Weights of a small GPT-style language model, trained from scratch on English Wikipedia.
Size: 8 layers, width 192, 2 heads of 64 (1 for keys and values), MLP 768 GELU, vocabulary 6632, 4.23M parameters.
Architecture: LayerNorm before each block, no biases in attention or MLP, tied embeddings, attention and MLP in parallel.
Training: 157M tokens, 4792 steps.
Each number is 128 + 24 x the weight over its row's rms, rounded and kept within 0 to 255. Layers, rows and columns count from 0. Numbers have three digits each. The size before them is the row's rms in percent of the matrix's.

# layer 3 attention query, 128x192, rms 0.0759, rows 0-127, columns 144-191
087:119109091140115149157118153087123133091143151132168104126102121124090120081175105119114159119143132097128130133090106139133166078135102134137145
077:121083128103097094122118147142117070104127142130167153104122148170133122123120139130116108118136136142127128173118104096134131149143101091118134
069:140067169103109157088126115120113095161148090110128127125133126107140152162112118099101138116142133173146168066113069139142103135098164158153113
065:086134152155155097188109165161181105117123126126156146134093134137146128105114113170109150159150121098126119130121124131111162127140123135096157
107:109114017139147116129105124128125146174116108131083135147118124151126125161120128120169138120105120141115121152149139111101119146113179140146082
060:103146093162126127136171114134133124098141133134144115113076144186110147155171141142110127145162137126094123118161156118119147126126134161133154
095:154109162122126132104091102106124136139148086108116130133141084130130140169157158090094126096133123170090118096125120109156159126047147160143142
110:105129146097107139145151111137149110097136147134142143146112156134124114120184137139156148133156135110088179136100132156108136177165148097145103
106:147147136129144105120118140110159107099085126145126106136151107147161088145152152098130151131109087146094112147141103143128111090157120095123149
099:145145128153126132184137145076119117102110164145127129124161144132124090143170127106159116090099134116095142137094126155143118115129109105136119
093:105154126107159111117142093126137155166132048157091102115093146117151131121118142130124124142134117116138143124149159108093109130106206157145114
109:165098129159130134124095162168148128118091137111112136144120099179138090147130122130194140122151150095146125145150148137113112148111094099134142
128:124186152104129137125102111199157150127118113095114105114122118160136136137157111134116113143110142146124124171118120127142134115112145137153163
107:132140123139067120120125141138149157116150164132193103095115150109108100139097087148115136161094109129125182164115135120155133156168126131125114
118:149102171147119144093122115102123180140118147110070129116139115075089144142091110152120181110111099168118110122133150196119138074117129152138090
112:141140085166109105106127129110153098094181163130117142134147125080123136123140176137145150117139138126140134157128136105143157109127130150113139
112:153095050182125110127128101159102131173151158149135119132160158116152144131130107149083128071132106160107139118083150117139143164135134125094167
124:106143100099151149096152133138107152089101131150100120168110115167143130164172129136114094153153141094103137141118115091143160101107103114144132
128:167121168153142119117101116125149131115129141105088088163109073141164113127111162097116126131160137133135128132128149109141115164136145122121112
119:145079114137149170139138146120130117117104113130089144120116149111126129085101113109143156159119129119130138109108115139159108143096122143153085
123:103125153154116173096140114167124111118158128146154108137129138088118124087123174110109091089165130119120163152088108133140143133162124112140115
116:059153118094183105095103106140127150127103159138145152166123125130145158141086097116120105122146135160090160174180118131137103138148136161135124
123:138134152040112136136135088136119137122087121163122134091136141156160078125125121128134116110112143130144126094127189177134110108154162124142122
126:136169174125093119163123074086109106116113122141146139109125151136106110133096132119134120125165108125073129160143136149168105179133131157088148
103:138101144114134153119099117064093082170112123112129114126105123120127157126107146123117117131157136182158171086116114131129115149129101145115095
079:080130108164107104101166148155150133081119144124146098131147133130122103115080135150126099129124104077114085187105145112121120098139106120155139
071:139129155125143119141150154121141076137104133128118150128101140137147097123096128155146136113079140142136158168111103141120085117172103114111150
068:114188091107178151130144130110103170131098133094126074119109124116087158168137098100114127109128143124090112122138138101144137131111098131119133
105:123128078153126179139132133146072113156153135121145094120121157126074152114130103120126136102103092150132131075116131141165109129146107134112126
085:147161153137111160108116092144170131142156137136102126125122154164120151168146147133139108091134153135102109097103105093188155137099163088153126
084:130100137112097140123158137105105138181151112124108131113172136110124156122097118121112100065103107153169078124101114102130148099096134147131177
101:141137140143168115143096104099167110136120098098068129117147112154101111111135135139133137163116120119114187145180155137078103144125117101115099
104:111160114166119132104149121161076145136127135113083105120103114118131072158100165106077118172136125154118169145121098151112176107066150192111135
087:152126100168150117157155083124109112112083173133134171126109120142119096108150166144105119118077130104134119126153139183071138148143154105136153
092:080124090158128152147147148166154150118138115115112099124104178103104114161132125107126080127141117120126146162107102115127139142101120136106153
118:157105127123110114121105143133124125114134128104119125095105127147099128075091115125149165110124133129133125153115113115118149106157090100103112
111:146146091117138123133110133098119148137125104144098100152126108094119128126137102096142102134085163130093102149120158153098152139096136130102152
091:146095139142122146098148133144129125144137117133155114130144141183142123135139122121154169128097119128172205126129123129146107140143157132164160
114:113143088122087126121168129156145129122143068142149117127094136133149139139125145125156147156104125138093152121122129100136054126089131156128123
106:142133115082073139113123153129117137111158135116133139083100137123146137120134103156104170154157136131122152127106115096120164131132099090141145
117:117184128106070148153119124093072115092138150151161164128153109148151165134169147121090138120161139146151143083128138140102156175156124126132125
121:161080151147076121099135131129117162183123094171118128142159161093081094130122138122111093147090112118113105115119126099134142118134101125178108
126:115095135139093104115133185150098149172122113143132132122120110141134158123099107100151128139156092172112131102143140091146141099153160146148162
124:141158114136161169153087128135131158118156142123111100094115140119151133115086125131100109196138140133128138136168146131105122090168108150105133
120:142145163146094115152158127128138172136106126139059141142158127112106146154123144120079148108107130142164104140129145090107135144114127108121143
110:122121131110109143120141129092134089085065155146136170119142139111114129076103123126125103118116164132170136162133095106121120126133168090124137
129:111107123096094121148135163158092152087148087104138119142136131065140103143103108127169118112110134083159112125135080139064099154098105133154100
110:096172110160146120101090084107088171111135113150133147124104127117127118146109132199162176102125097097123088108114186145156114126140167134136105
130:131077151129143160101119148120117079144138133114125181120168115101123136134117120101150113117107084116095147109124157115128095180145165118040120
124:151175151111123122111080110087132153095148138105152125117142141136141147176118128125088118142105155159162153148109092143158122102079138142165116
118:113093111152161147119128108165122090189121115119104121159133090107126141142129152125164146073120133152133151111141127152095128099064156156138124
119:079119111167106153143108131129121153127091123088146129100093115145140151113197129093162083142182090156115113147097138122110150123109120125137102
113:071102148122153154121132127116133088137168107120155167130136135109152131137142094109125128142123150149100175137140145123104152154144150121166174
124:147106112132099131154133160135092118120122163136149120151154145175137124142162119111103097123141096127127109127161149086092101157109124085108161
109:117131135161114099142137142147123110136124142159106155136163128113135104133112088161168126145112114119111179138116111145145140107150112114131123
115:114095153150155137118103173140095143096142181131102127119127124149136168138097169138140154118154142121122084119101131164186164135144155112137113
132:089121120179111150121144131126177101108123130172092157138162150117131160164103128152155164119149151080147115125126106123091078105142148110120121
128:150140166118128142130157154108128110123142147126112191136124072167137142129184119119095088193113121125093097113150139122134137112157079146117160
120:131149114109095145179160107157112126122113132163086131113133132120135102152099111127136115124117167120124120133112119128098116099121136156132142
114:101124108108144129154077089140151131144103128148126127120093130123190083141133146162124143100126147110105098129144107155149107134119123074172111
121:114125120079159132127119099125132127121119087182125153091143125105093133155143129102115134106065127165136089142124121109100157137157157123150158
118:171102130121103144166107140153146146127154145116146157152137162169113096089149142142129126055087096109160189129109102122126106165087104084144097
117:121083081117097099116126129104118127137104138132144090094117133121116138099167172148176186116109135149149111143141127130157091138118097119129150
114:107149102110136138129106136109093122180155132113097137137153137180129125134174091143149068143103123159109133150098108108118091094135164183088146
102:107125119114156126187101116120115033123136091119149106134092145132129118112125111113098137109184136147088122146093125152135129120148121147089146
099:156124147159107148108118123123121144141103143154122171092120148114111134105137156142081110120090146135140155139170161115108116144156144118117088
094:142148145147123174093103120128147117118115141127120128113132148103112120124152161150110092121103104135125160103134142154101100143170123147099078
103:096112130144102134133117093150156153134128093104098162114102141156137109142089125158089112098129141133125096144166157121151119125105125080158125
089:120134125108128068098113079127183128101120116172095107143116089127156128123133126083138129151113073102080118097114159110159154132142117131157124
117:134142135157125169135119131134104131102123160101149145156109146115136116139127105137099097089132156142161103129121115145097086162105097111160126
095:127093087162148121147133114137110110132144167116113131127119127122102126141163115118122148119124152157108091102136063155104127156114118106153135
086:110092142166098144141130146118137100126139137142095103116142096104196128103092130146097146130125130155138104148057083153124124139127176107124122
093:137114113137137109140091101149172108152108139145130114094138130148064147095127167114146134096097108147139175124157156094135143114144156130137148
091:166145119174113154135124159082134110130143140126122138097162168109113124156118156138132117126122164147163133113077125153104085140120114132132148
090:131150148144131094148139156153136134134119148125146084128107086077123148105127106152154144161128128137186150124088128144111171132108137175167104
082:071100130085156151121100099089148141093133129156105073098114118112132125111120144167150137170074117138127123106116116185145129118107129156118095
084:119117120102132140115112091129113107148114153151148128122093119148102163153116133095101119110145093134130139162177109111127153120147129091104169
099:121126146155135085138114165133127126156137124139159087131137101122125138117122132118137130136116138102126161124091109121140136110090140200109090
078:122113123169132132118145111113107111111129151111120147122128131148135138126093144137117121141134121154127104116137110130160107117166112099119138
086:146166125154109129169152114137158108095131094170122124135155164155102111140164165124147121085111141164165123082110160115136119131132127122162113
087:121142112150130125132165161098115146139129137153084132106133096153084111143103152104134137141112115118116137100163137133137154149135142178106140
081:121140124161122139112153103124099143102139089162116112128140102114132147150146158132138131125079110122143124147139070129134177132113113134105134
087:121177146089148119080100126140134135144129146112138129136149103166201116092124160121125166127136134111160148168090143114122138166173114138113163
078:170139114127092129135136113131177146118114127108163157126106164146163100134168130120116127101108095133094119130149127114116123119191144131131141
087:153148113161164124129085130140125141144117157130179168088129134170120095108136159135130113091136121124119161105150084150129102128190157122101114
089:123140053138100128088137104122100138139094084156135140171135119117127127184099171114121116126121134139118101154164154134128126151142100129119107
074:130115108103141118079137136100097095097144126184157167121183088140144135144124138137104167120120123188093131194153156178119119141153147153121129
079:130100117108124096116148147130118162150109172156122118120148087127113146171081137096136160102149105142128182170136129131139114133130128146086162
118:136139118113133150126108135097076106131096116157126122107109172148136143122139168115099101106129143165138123113124124143113106145166155130081081
098:091138075147144102117151137158138181108145136137109110124145105137121100197096092143145128134120134099116093136174173102164150096089076124208131
113:123122126105138103112134134139157157131155118186138094146129128133130131154112113135177123187133111091123143127169165098166174097082099162161123
104:121157113112144077084157125141095136113150146129114158139191136142130166167115124147127153077098097146129120106120138134126118109114108139130143
109:118145145094104144113135124123116167114148184111169148160149181119133170108151161181093154068097141160156173117161157145133139109168133128108145
098:143118139114140126106135116147151124092127097116134087115112126067152108127105138153127129156132120148127147127136125129131118157097105154115118
104:106131097154130134140147153127150120097119178109156109111112121108152095156130132157126109124118148140137095090040074127154093132095107122125106
103:145142140125098142172099102128131128161108113107117072121113147110145104132142121135158116158131143104129169140144091145135139146119146109097146
098:103118074095168115117144197128096122162131144113123094126125153160116181169124103098084179126142171131109153160145138139135101146128107115090134
102:115113116180103106126124096149142137127144093170129103129109129106135158123098073148120127126115127155139113183112104090135180130127131135141095
095:080138115094124107130136156115136134098117063124104087122095114125129130143118118116154192111120135094152126092128131183127118106098099143098112
083:140115111105106143153129119122141078143126138112102164114102138108155152078157115105138174142142141138099200130128131155136111086167158100113127
091:121137076127154137095105103175112176136126162144133130085142129096132154138122131127093143092113167128099123108139096120113119146153144150113145
092:144114147139109125079139111146126137167160122127137138125154121141144149125067135119141158112092140160109131129122126115135136102130130109125135
084:136150129135127109113135122158137145138109131133127123151115148178132130165140136122116144105154121102121120085089118137101107131143165142110140
093:106106116146127141128097100131150140119119157125128149109135096075152157162097150165100193146100146141182143127152065146086099128164131130159116
085:123131139109150157164111108103161151111099175144126102143121116142127118119147154113143122079121130115142114131134151132163110150112142129133153
088:149135112117114102161179140149139109145147143126136126105146133093084131128117145089158123135139129108118166134110149112112133169174125186115136
083:115113109134108167147081106144156129139126069156130119111079098116150130130129133141126167129104128138126153117102092130111135124132139159146134
084:094166097141151180148128122111144129121165174133137115100128122118134127085111151121109145145138143138165136115178129136130147122120155107132078
075:131129148088146113148115106083121129104110129138131176153109115100106138171112103169116118141168128106101175152124128156133145134151140158098138
078:142146113160137147109077131147133098117108120133126146113083112139119112118121142097105086109127126139174159118081083159100137128149107138110115
080:122125083109099174098125151145113126066142108158098118131113076134138157140093130133142112145118145146142147146180090164098154111104122116131151
082:121126091137112151117123117099125150150081153149115151122112127158131157117119126093145146131097131159133132105138137074126111081128106095146159
080:106152109123146107103145093142151096111117108140142142154143091098099116155123108090138148128106142119087086143145150105131148136160116156109141
079:167113131128144104130134129128117133109133088123113108136171117144133085118124116132142145153124112136100112152162066114154124155095112149105119
075:125116111077158143086124161144114106168134124137149134122121099127150110087172138139144113110137170117140156114150165107110121133134150144122124
079:141175139161123168159108148085193109125114178121141103130134110107109102138125119101121114136124125113117129142104102109119131145162150120129082
078:147094143133088144106152136118140114096157122133123129134174134139133094132151160128113135094124092169148156147116157126086142121120121095094073
085:115120071099077144086149131138096147154123122117083096130124163135124112089111094133142107085145105102149069146158136126131154112114108093141120
079:128152108114141099080117113136168157157155070158106156087171132108167113132150080160154134141139142154158119131102133159117160135143094137092128
081:119121115127138163086126091141148088103110092115101113109098140096146109136149148101157114158162156140113117083120145188117153157131141148096134
073:121120145128113095093125107084163155133147125121144145127128146131155125122109138107090147142086108129128155173141104125162139152177132136080128
088:055107066106135080121126129154088151138144124180132123103106112107151147136117096131170145147121156119107158122159112131141165111143109153171156
085:126144182158130105134106116151115070180132099170125116164102099133121150146111121160133146143152136097114148119106086158111135130143130156099092
080:103107132129089147096150096096144161112149193105121173154080155143133085104156142125121105134140064123147105106112117156157112112135137149130117
082:125116150114130124096134126117149126108133117136149114123117186096126147109130152132107159107161125098152124077138143140100122153191117151140115
084:103135134119114115116129117157129133120149150130182129118140153164142112160134171118133145100152082129132173134141119154122126128167136085173138
089:106144119113125155090124112140157160116132156164162120129141160122122144147129125103135095127118149095201095137146158137133140169135144110139149
087:114098125150168135154131124136074101063110139119135125127168106148156136121151134165159189168190150118160132127097139154106156137112185099151103
# layer 3 attention key, 64x192, rms 0.0744, rows 0-63, columns 144-191
088:130103126103150130143111117122162099158111110089100123130107132109139117123139126125139136160098133109149132106130075105083122117117143132145128
094:180077201118121153096165103123133134127141136122125146084095123131154144125156123098110118105156126149143104129130114106102107110186174120104073
090:138146162109181172143096136109136120139143114125109173103106144103142158119142161133090124135135117181122148163122133129107110136175136122087108
102:133105115084112121130149089135093152113119090129144145106139105122120118103126094123127119135106119123125115131117105094177104107127133141125164
084:098130162127150094146130152135147133168115154165104135103122114133162127138170143102152115124102108134156134107206119127161102169128106100078128
113:130103130128140159154166169134137094139110138148082091104094155099146153081121108087144107162169150110119143105111118103084115143132109094126142
100:157128130122165154160099132151164084086126112120107134155095139140129112130127122182150150168150119156160176142132128169128100135081124171126135
110:122169095087143073112176097143129141126100082124139090145155132127110161193131124124136119127153106126121147130129121093149139134122130104151154
103:113109131131110130152121088177131105164135097156104153119139181136158180153108121136101122175152123130152134169114089133125120092174092141097152
102:174143114136118102143132075140088121101123104151115096158127082129155123104125126126139107161158119156158126133144131110114148122105126182127177
094:122133152084076097129119127086140148120151125150106178113160172147158098105163102090114099095135128118154107121143158105185148146141114124109152
096:132121129101148104161140111142126133130128129150085148144118108096189192114126146123141152123154112097090164137101071111134163142119140123152123
107:104122114133117133188129115118126169109109155097128134113098114075190108065118147116098121131137114163156155127142051154093081136102134142153100
108:108104139100132152123125105128099098120138124146121120118099149146171109080121134118159084161180126183118114121124170153087101123141152140157132
087:092156071131141150169116115147088103102139142113177143141126159091164103085151123096153100129162146146139123116106133116134111127141103167128094
095:084083106134075089058091121120157113190100160084116147102106130138145111123135095143092094105132146124087136158147093131115111116157113106097153
106:164110135096119172116074157102087178168096115121160111154103153131147132164134124123094116148120145178150133116123110116119100142120115106107131
102:162094164119127073118121111161152143155166159151128118156148115141133157161166112096154127081144095141163161099118188077090122120126140131105100
107:136141077164110168183156132128115137085114140140148081117114154130107185144130106158123111141170117145153108128114096201184086101105118135173112
100:152110139137137175120124141127100080156129102128090159151165125184168154109092134087115118138107121156169147098125153102123166156110130122122127
108:111159096107079149144116168150122155127065064151163082122103127150112138162100097135102119145144148107185114162119153112140124145096132112122122
096:136130164137107075125107138150155144115133126091125142122080118128143104101148085094139145150123121117120113108143118145118155140148122108102065
104:126142141115139193151112120125169124126097106145104124086068127109103124125104141132135093137171116103145097117081151153094146136146141140172141
098:153133114168133095111073130125112068126138103106161105143076107100116171109101127128136112124123106114150138086116114121131138132056091125141115
110:137125163128145212112150121143127115101156125145143130069076121119166138109187135107098134115160143121103102145137118156126115097150168125137112
086:144138113108072094100157134168117118106129092181179127145166117134122085126136139155118112095154110150137122132131125109149152136123117082134131
099:144116183113105124126141149150147144119139110095137155132122128106108124118119133120124113118081094154120104142135127115149100158202139136082104
106:115126158178125170145141144159162139132163168132112144102118173132143104127161118116163133123116199122155116118147124116176106138113132128137140
109:142151142146131135134150154113117115079158152130121121134092053099068114102137097075154140156140102129140123091157189117109147124130140137139120
098:130156153132141130110132156105088127095119136116149149083151174150147098101098125124112131100148123149175136147097094138142083130176149117093134
094:092147110107152174112131113141083076101097129182151192102125109111143136109111136119141104139105147131158119151110173166138146130108142180153141
106:137153153149127094117134116173153114087118141126177157102115129107117107116099126135101105107115135104169061134111125127141150131139130158138114
089:148119093139126101148140162143111102127113165120132110109152103159134139130100137111192108123143130109138127127090155138147069153131109121154176
102:104070107067098125126116107138132108128128133140140158115158157074129167133121140115158107116093108113129140121239135121146155115145114093110142
096:139081177118183131149160087108104126097116131126081146144117112103127164123150126152148138138082090129097191125157129113126130102129149123137143
096:113123112169142141133119137133090135098069126164122147156130074113138087128163156124141130136097116098128090140125134095106160137101153120126163
099:134169100108078124120195144144137098094109111127129093149132096139148101134118123139138133139153152128162085106126152131137136138084127131163167
108:133161099116137168145146141162120142113137177175135137174151172085129116110100181133119098143170136127126145100121158151103072120108084113132126
102:110144164115122070120129139110091147098129123127188103071160108078118133116137124141158155118133140144086107159126143173160133096168136122151103
099:147153112154130178124092147101130107136088093139090094100121069097126101132170120099150133125110181106152118133133149142114159132117114105098116
101:134139144143135125150119116086140157133147114136124155100169164100129090150182126152135147177091092102149121131094092155064104123136144109125101
103:113145161125122165099119107106135138138155124139179116122109116123118129106082117132111140105107106174133092152155149110187145148098147118198120
100:116122137129113165115138101124068123095156124124062160108161114148142086100138140108121114108170118140137109147153126207183135163113146144098169
103:149099102112108121130151182144155109122137131096139146137148108112139093153127142132140111160105148108162101130161154093103140122120111149173157
104:141163142162142176141164113134104095095152152118119152076159095142118135087171145091146148146166135171151128087160119122099143136148132109130093
102:119121121137136136110127127063123138091151127161187134143161069103131112114133083120094151142150169119132059122137135106118126092124108102137157
100:129168144111145110119131146076154142104142144160118137167124102114120144125151146133119139180134115072145066138152131120153102166106129126117099
106:110132081165144137136113135137119092118170116136134160084131147117121107199127147100124096134150124112109122131117096187166147112138157143127134
103:145101099123159138134107122159128072164138115097100158139164132147137132106142125135115077106147107152130131162115125111106099146138080124110141
099:127178135150121090087175118138109181109123165132099136142115159133100135153141136168127146110121144149125150102141143130062131125172095132150160
095:088102145153132105116150154111136137100122103124116150153159148119133145097090121148129127116107137141122129160109119151131139156165120150101076
098:110137150095102113117088113132100109152163145168178125172136123122124076142106144138139131186134125122159147182114111142145183116078117132114108
103:070100123105151145081134124114103147170128141110141196149107108104090144144155093180116114157131141123099129116129164121123148127125146140128156
102:142161149127161138127141122176130108154121097110164148133147124130110196142140141135080139173160118137097153133094119139077100112148079123093125
097:151146183143140135140124137137141181125131127120130131178103132149111137113133158106118115157111118161102089141148161108147137115127150107147146
095:130166144143121156140107132126144136167132148109149102094134158121120132100113122126115115131128113094089152091101109079138114164113136086114132
091:134108101147168138152163122165102136127145079124141100078093143132130131107115150104117118102135121131132138117114091102114128092132130105147133
100:158100145131150102150110155104171072140119154131171098151118147159094119147123136114159112116101113106120091118132132155070117155149137133143152
103:101160137105099144099155162130146137058134117138144122163151133117127092111120138118141110123120122151146142097105160133148141130150125100133143
098:096107129126129131095076135116108127143105103142111154113114098095135163154129124128108165138130148100108169143120127143128135113111138097149113
091:121094089086105125104124093121143090146128138190153156133131098096152106099110061103136131134165120137102130171108142145117173144121162144090157
105:137126113140166167147111147094091140098117155119137147085128144120123141098162094139128130112127157140121123165099123136096149139189093086104118
103:160125134142133124153156157144103143112153104113151120138144131097134129133120102114105132111103089120120095134100104154166083164122128135139139
096:124159158121131125110109152138111153139137154202151096148152143128132114163141146162181139106122125118084106125125164104114161114142092185128126
# layer 3 attention value, 64x192, rms 0.0901, rows 0-29, columns 144-191
087:149051152091147112194110143095136090136129084106155119160134126127131126095121157128132159123137156136133096121108095132123149153123156132116141
088:155142154102140140105142137121132108165103113117089121140141072120143165118082108115133170168125131162137118129140129135133132136112151126141122
100:096121102123104098061102080112138145174120103121082116133101119138160124131137139142122114118131112162109149131160108116147168114159162151153143
103:126168143129130137141128129139141101116147122125111154127110133107174133077103157125120114076117148118174134097113090129134114156097156141091128
087:123127146097131121150077117123167129109099122169110138173123076143109107136153100123100137123147097102104113178138169126120151098117134132091185
102:133150108159134147153129154109130132082111094184120089162124163130130175132101137135153149108144125146113095179128172112112148152175105146153138
092:145121172158123163120136171153154107123125090159128137088106127159141110098112100167125151138123095134133176171131114148130136111115184160122127
095:146148076131114170111133126125102172095114134094094089119125088120069145106112135112152110120146164157099175134131118099144141150160068143126072
096:112132135135160139137159131116130139138138120152124127141136106162099109084121127100075153068119134119128147141103150083163146135130135147055080
108:077162114115170113189084099110120092081133132147140186136129125115121115081124157125144104119140128122140139089145094139110128112111132153170138
106:094113178095129120129150186118108175112137086182123105146113126111108122128117143123108101134108143134139109112116105102122140159117099145127139
104:158094143141165100128120167115112128156117113137102138123165099152111077128146133087143113144099111113128159107131130117110103101111118101103108
100:181119134138118106113139118082129129072124098123115132123137145101143132131126136095097131173130143120140151116158178141116131159077134111109086
102:141095175162180094116112161102163155128147140118156120130143143170109108119116127142154122126147143103146126120119118109150106137124125108089117
108:143142148148108114138128093136116161114106136130123128133163155159098127117082160119073135095133130103174120092112119144147158115102137111152155
101:123116145114148093124115130142127110111152117118142161160085120101090084139097101112116126146114152129135106169117118154133146094118115146175095
092:158114164149133145145127102187148093130120096091113177086137110111137158094111142056136156108159140071153153116140127110115118163122134105122113
093:129095132154125137122118092137120157164111163083119139101113143152123088101111159095132115132109140148167125145117084131147089114115140122098127
103:159146158085085122126125144132176134143116125143099099145072158121149146158077152146105125161125152132176140157139135152130124144148149158132152
101:128114114158126102151111151159153086163133130132136156167051162139140165102181092141101122169124131108086175126135129116169126180116151123105140
094:135141144113149135106122154166139138116135107075167112124167124127137122136112120116167144123145108125116136151128122153124118160143105124151100
088:156068123161126089147144125111083103124127119141088135122124126109086136114100152139111166115121116106177158121117116134145091124109113133148133
096:150115142160098148101137098137119131194156109070108162132106146154170106127113135181160159169119144140125138137155130123112144121159187135174116
106:126126135089153133093114119169163122084132075097071128150123128125181097115138145109128079111094102173153155117125108163151107143122141087091106
097:087092131163151091129140131143190094115137121129127115184095155142119141153118113098153144100069093138103126172146099101148144115105129140102120
089:115094147125135095119128130154146143141164116045107133138147125126162137136121099129108117103150153096151143131139137121097142138111121179109094
097:112131120099168140141123131125121159138111115121110133194120131140130160135090160110106131103152100102143104144069127148122134128083156109139135
108:154162138159115098185159103149140126101098101116117121117143131122104151113137120114149175083100159117184127130098125145137127102118112107132161
104:127141149116112111104115150145092112182136070139111119165109111104125165120140088144151123162149116131116110128150138122150169134123117145171129
092:133107120164160150134116110094093138118140146180123136168140128115120148159106101146134119130111124147119067140150131123125130119127144178134091
# layer 3 attention output (transposed), 128x192, rms 0.249, rows 0-29,64-93, columns 144-191
097:117171118144091103106123113187101132156117120157177092146135112153133128175136086141166152146143107151117143132133140134092113114122129104183112
096:106087147162129155130123156136164117139124126098148114091136124147113099136147153110129179126127099114087099135137104148097116141148128116093133
090:164130119123172138171164091105157121105159121130143127107150157137118115161140089123143093157142160124206107095103125134115123137106149141152129
088:106127099135121122113169118124101128150105165121130123132096143102098134159180133139132118142134155128131091142163116109129109124159116069125151
086:129153117107089126136176130127120115120170125103115170095124169080115121103123127133097139139107114140115156083151119127111109159103139143107102
087:162169124091135130098139116116053147140118149136141080123126085131141118160130113128121121160202163122130099153129134132133100102086172157147087
097:124110142147153209120131138145155109148130133135134155103103132119144154112139109126140158131143151137113137160083093115098148119143089109127157
089:092110080126145127141129132125136128132110113123091134160158119127142086106145148139131120097158130149127061154143107148145133158123169158096128
087:129165115090146149120121122161109125089106155122134116137092136076115101169117136108141106139130139104087111104131120143114135115112145104120135
096:179109128138112145070109121155145116136103082124079088132148138112109128124121088151143129115148146174179132125095141095088134105119151112113137
097:092097096184134147161110066080155128100134150099142136125146143174144110098110121098097130109111112154149147149123079107117102115147139119129118
093:160125135130117154141125121123115167136115162111135138131115091143170154159136135119146159158141164158094141174136152131108145132138131105146121
090:132127176109145121131161147165148143141158131117142088163118112119149102122121130148133161116092133138089141096107103138106109106126163148136145
093:131151124121131113105135118096126145154142125150117091107083140115134127102106113139152147138104094115111168126139118160127151133126116133161155
091:115141110152142117085117177123084119102169140162107166166103102124133151097147119103152118154102124146108111114147109117133111132152103167127184
096:148105136169142097116173111127116154131117140145122062129126119145159192127137166120130126106117083127168148132172152087095146145148144143128126
083:095095116164127120111128165073106153119135145131148085153133136133120148157149096134119115137101112161123142111118126129150124134126116116118131
087:174120126123122114172153130115145135086177135128156104112152142128135150169104106162105141104131152150118120127132133095106156158158095139142144
092:126112110176151134105148117113100124137126173156131138128145132115146142101150111122165159159139110111091113068164122129131180136084170121124113
090:106135097097096124115117120127101131095100140086183152112161133149134116181102122141119134133152122093127158123144119121152098089114128124150125
091:127141150101127111149135156115135106152098158169094120117113122142100135161110146132129137141102140135185111073094133119132125129113131129135114
105:086115177123155137136094130145114100134100090178142079111105093120143138132118139126102110181122076175137169161141156138118124104128131146110123
088:111168098135137119101145156147150136132120138153116159134176075160124116132120131111163125096113148105126113050079118132131104110110117111141153
100:103097160105122155166107158145116097147158116144145166118122143134123067115081170107103134133160127097117110178093146145118132171092155108099187
095:099151111103154179164145138145127096086082159129137117066132132089100137127113103179131167171148154126156118133107205150112129132154142164148115
086:137154123117111101121101136116145118204131116120161076144119128119119169129110143112141126157124134143145138140162119170082141142142138108123122
096:122183103135134158154126123134071115126137142112116101107081120103123096090128109149116131149180153160170124143094139105093111127126134158101134
090:140127149030102128083111131121134138118123102124143090097133149111144102159127120145158120139166103140090131102147130128131137142142130145155149
090:114110082140218131161126157101125123104095177127138097148112135137129118132143123092099132110126129133142099124073128116118109148156145147107132
097:133082127119093145146175120137127150105151154117085096123126134165161131118129128098123164093135098151115162181154130117089137124132131107161147
096:132132124122142112148115142107127121126155127162092114120101172128140101111159142161108131103137186133133130106110167144152160117078141138132104
094:141098124110158113129113121118143133141168132095119097109128156095117151123111088117130126168115139127117122117121127129117122107129115115090153
106:119130114124098128070060119120104164116069119142136081124108093123155176100130162150133147119126122164112181126144111161119124116137129102128132
112:157143165128060121148133170136154148068080097133146076124125090169124121132123157138168132114116130093148110128144134114118121103121136135128108
107:120098093112136149150120113088123121131086082158168125111117118158128121142129141100099145094124135095103134165152133097144169107121134122147166
107:127113109123123180138147119170138135155132113088171140128142164125120105115101164164134122156123103146162125123098130130082147104112143123133169
093:118152131166078096114116175128131122092125099149155184127157131150122124100110172143083093122133123154153125112110138136133106091095136101042115
097:118103109119126149110151116158108138113152126138185093101145077145120132144114152102131124138168123110127135108095175141140115073142100140141073
109:151090073167114096122141158142112141168128110151150082127216099147125125132144132148089175127137147143174119100120156116157122108147136126094107
116:098166124097139123171135111097131127094140109151184137109135110124135105134125126104173114141119136105114141127197138151140114118130145150155122
103:134091137108126111113146183153164113141133125158117127165117129098141149134153109154105111131117110124140127085110182090109155138115127147094118
113:115133111114117083143141150130148125123138136102122141121155150128112148074182123133140094113133085106126109085133120105147113103147138145111145
106:130145132166117111092150110121115139142121115129135126139129147177110111173106146083130108120137123155135112155172149125144089136172095104100125
109:148116135134145087122139137129135123123160134093132140105115190167105166134131098108074101105119112105111122143146127100209119119133107122082099
115:133093106142117120158133084131180140115083150149104098153154155176112125141150133109117126086153130100184153149113163139112171125088144057127128
106:115173147099121108148122137154145099114103101084114109124114108167127080113114121169113135134143115163119105127142127120108144131142145112097078
100:133110084153135133151152137128129134130120137109097133090138116152127109144114162135160183112130142110164129139144066140127082090117161172142088
102:127132114142135140138118133144128095137095156124087080168109100166152117094141123137105128125145090137142133100154099131163069120160156115095075
110:136148117094102125151108111126188087111105132136107094129101148108127105179110127156094105121151110139127119116096160129139118144158135146154132
109:145140152116148120125100140142145112136166079120113132133102103145105100119161139142146166134150154157060142075121096166143141091104192103144127
099:118136133126167110146126126136132139150168126083136131128110126076147107075110120112131156110139131117143160130153143155124114146111124190099117
098:143069099124123127131140120105144106119119163141133152138157152121116114137148112117130124099110110116132113082117100126194159151142126136124148
102:149067165115119159124113117063149114123130123116085146157097155101140114107146143120099109162153095149140163123114109163105139114145190119115104
106:150152139126112077123141169142104176110103115132100074151052116127139131150140079167138131124124127149156117106143118125114100096101082097170134
104:132107110104176091128120085151168144149167132089140141116113142146165132152103104090095119067153128116090117137166118084168139134140131130120154
100:129130133079143152136147110168148109102096128131102109124122143163131113132121138141097113107155143082125121159155140141129109140107104128111139
098:152080164113115096143109157076171116123164162161131083140146149141123118124179111158106124130128110093136118135140167130129157127156125108138088
109:145105189221113106194152134137155145116144104134140136121112116106105112113151110143123169088112128112171151133147141128116164109143179131129082
116:121167172090082139098117131121136124139160100152101143130116134098137160100146127142146116168146084156105139153130097131126165164097146124091101
105:109155121117114108116062105118096142145140128136160195140108130117090095142138151117103088134141137128112148095155101121115122116101148112109158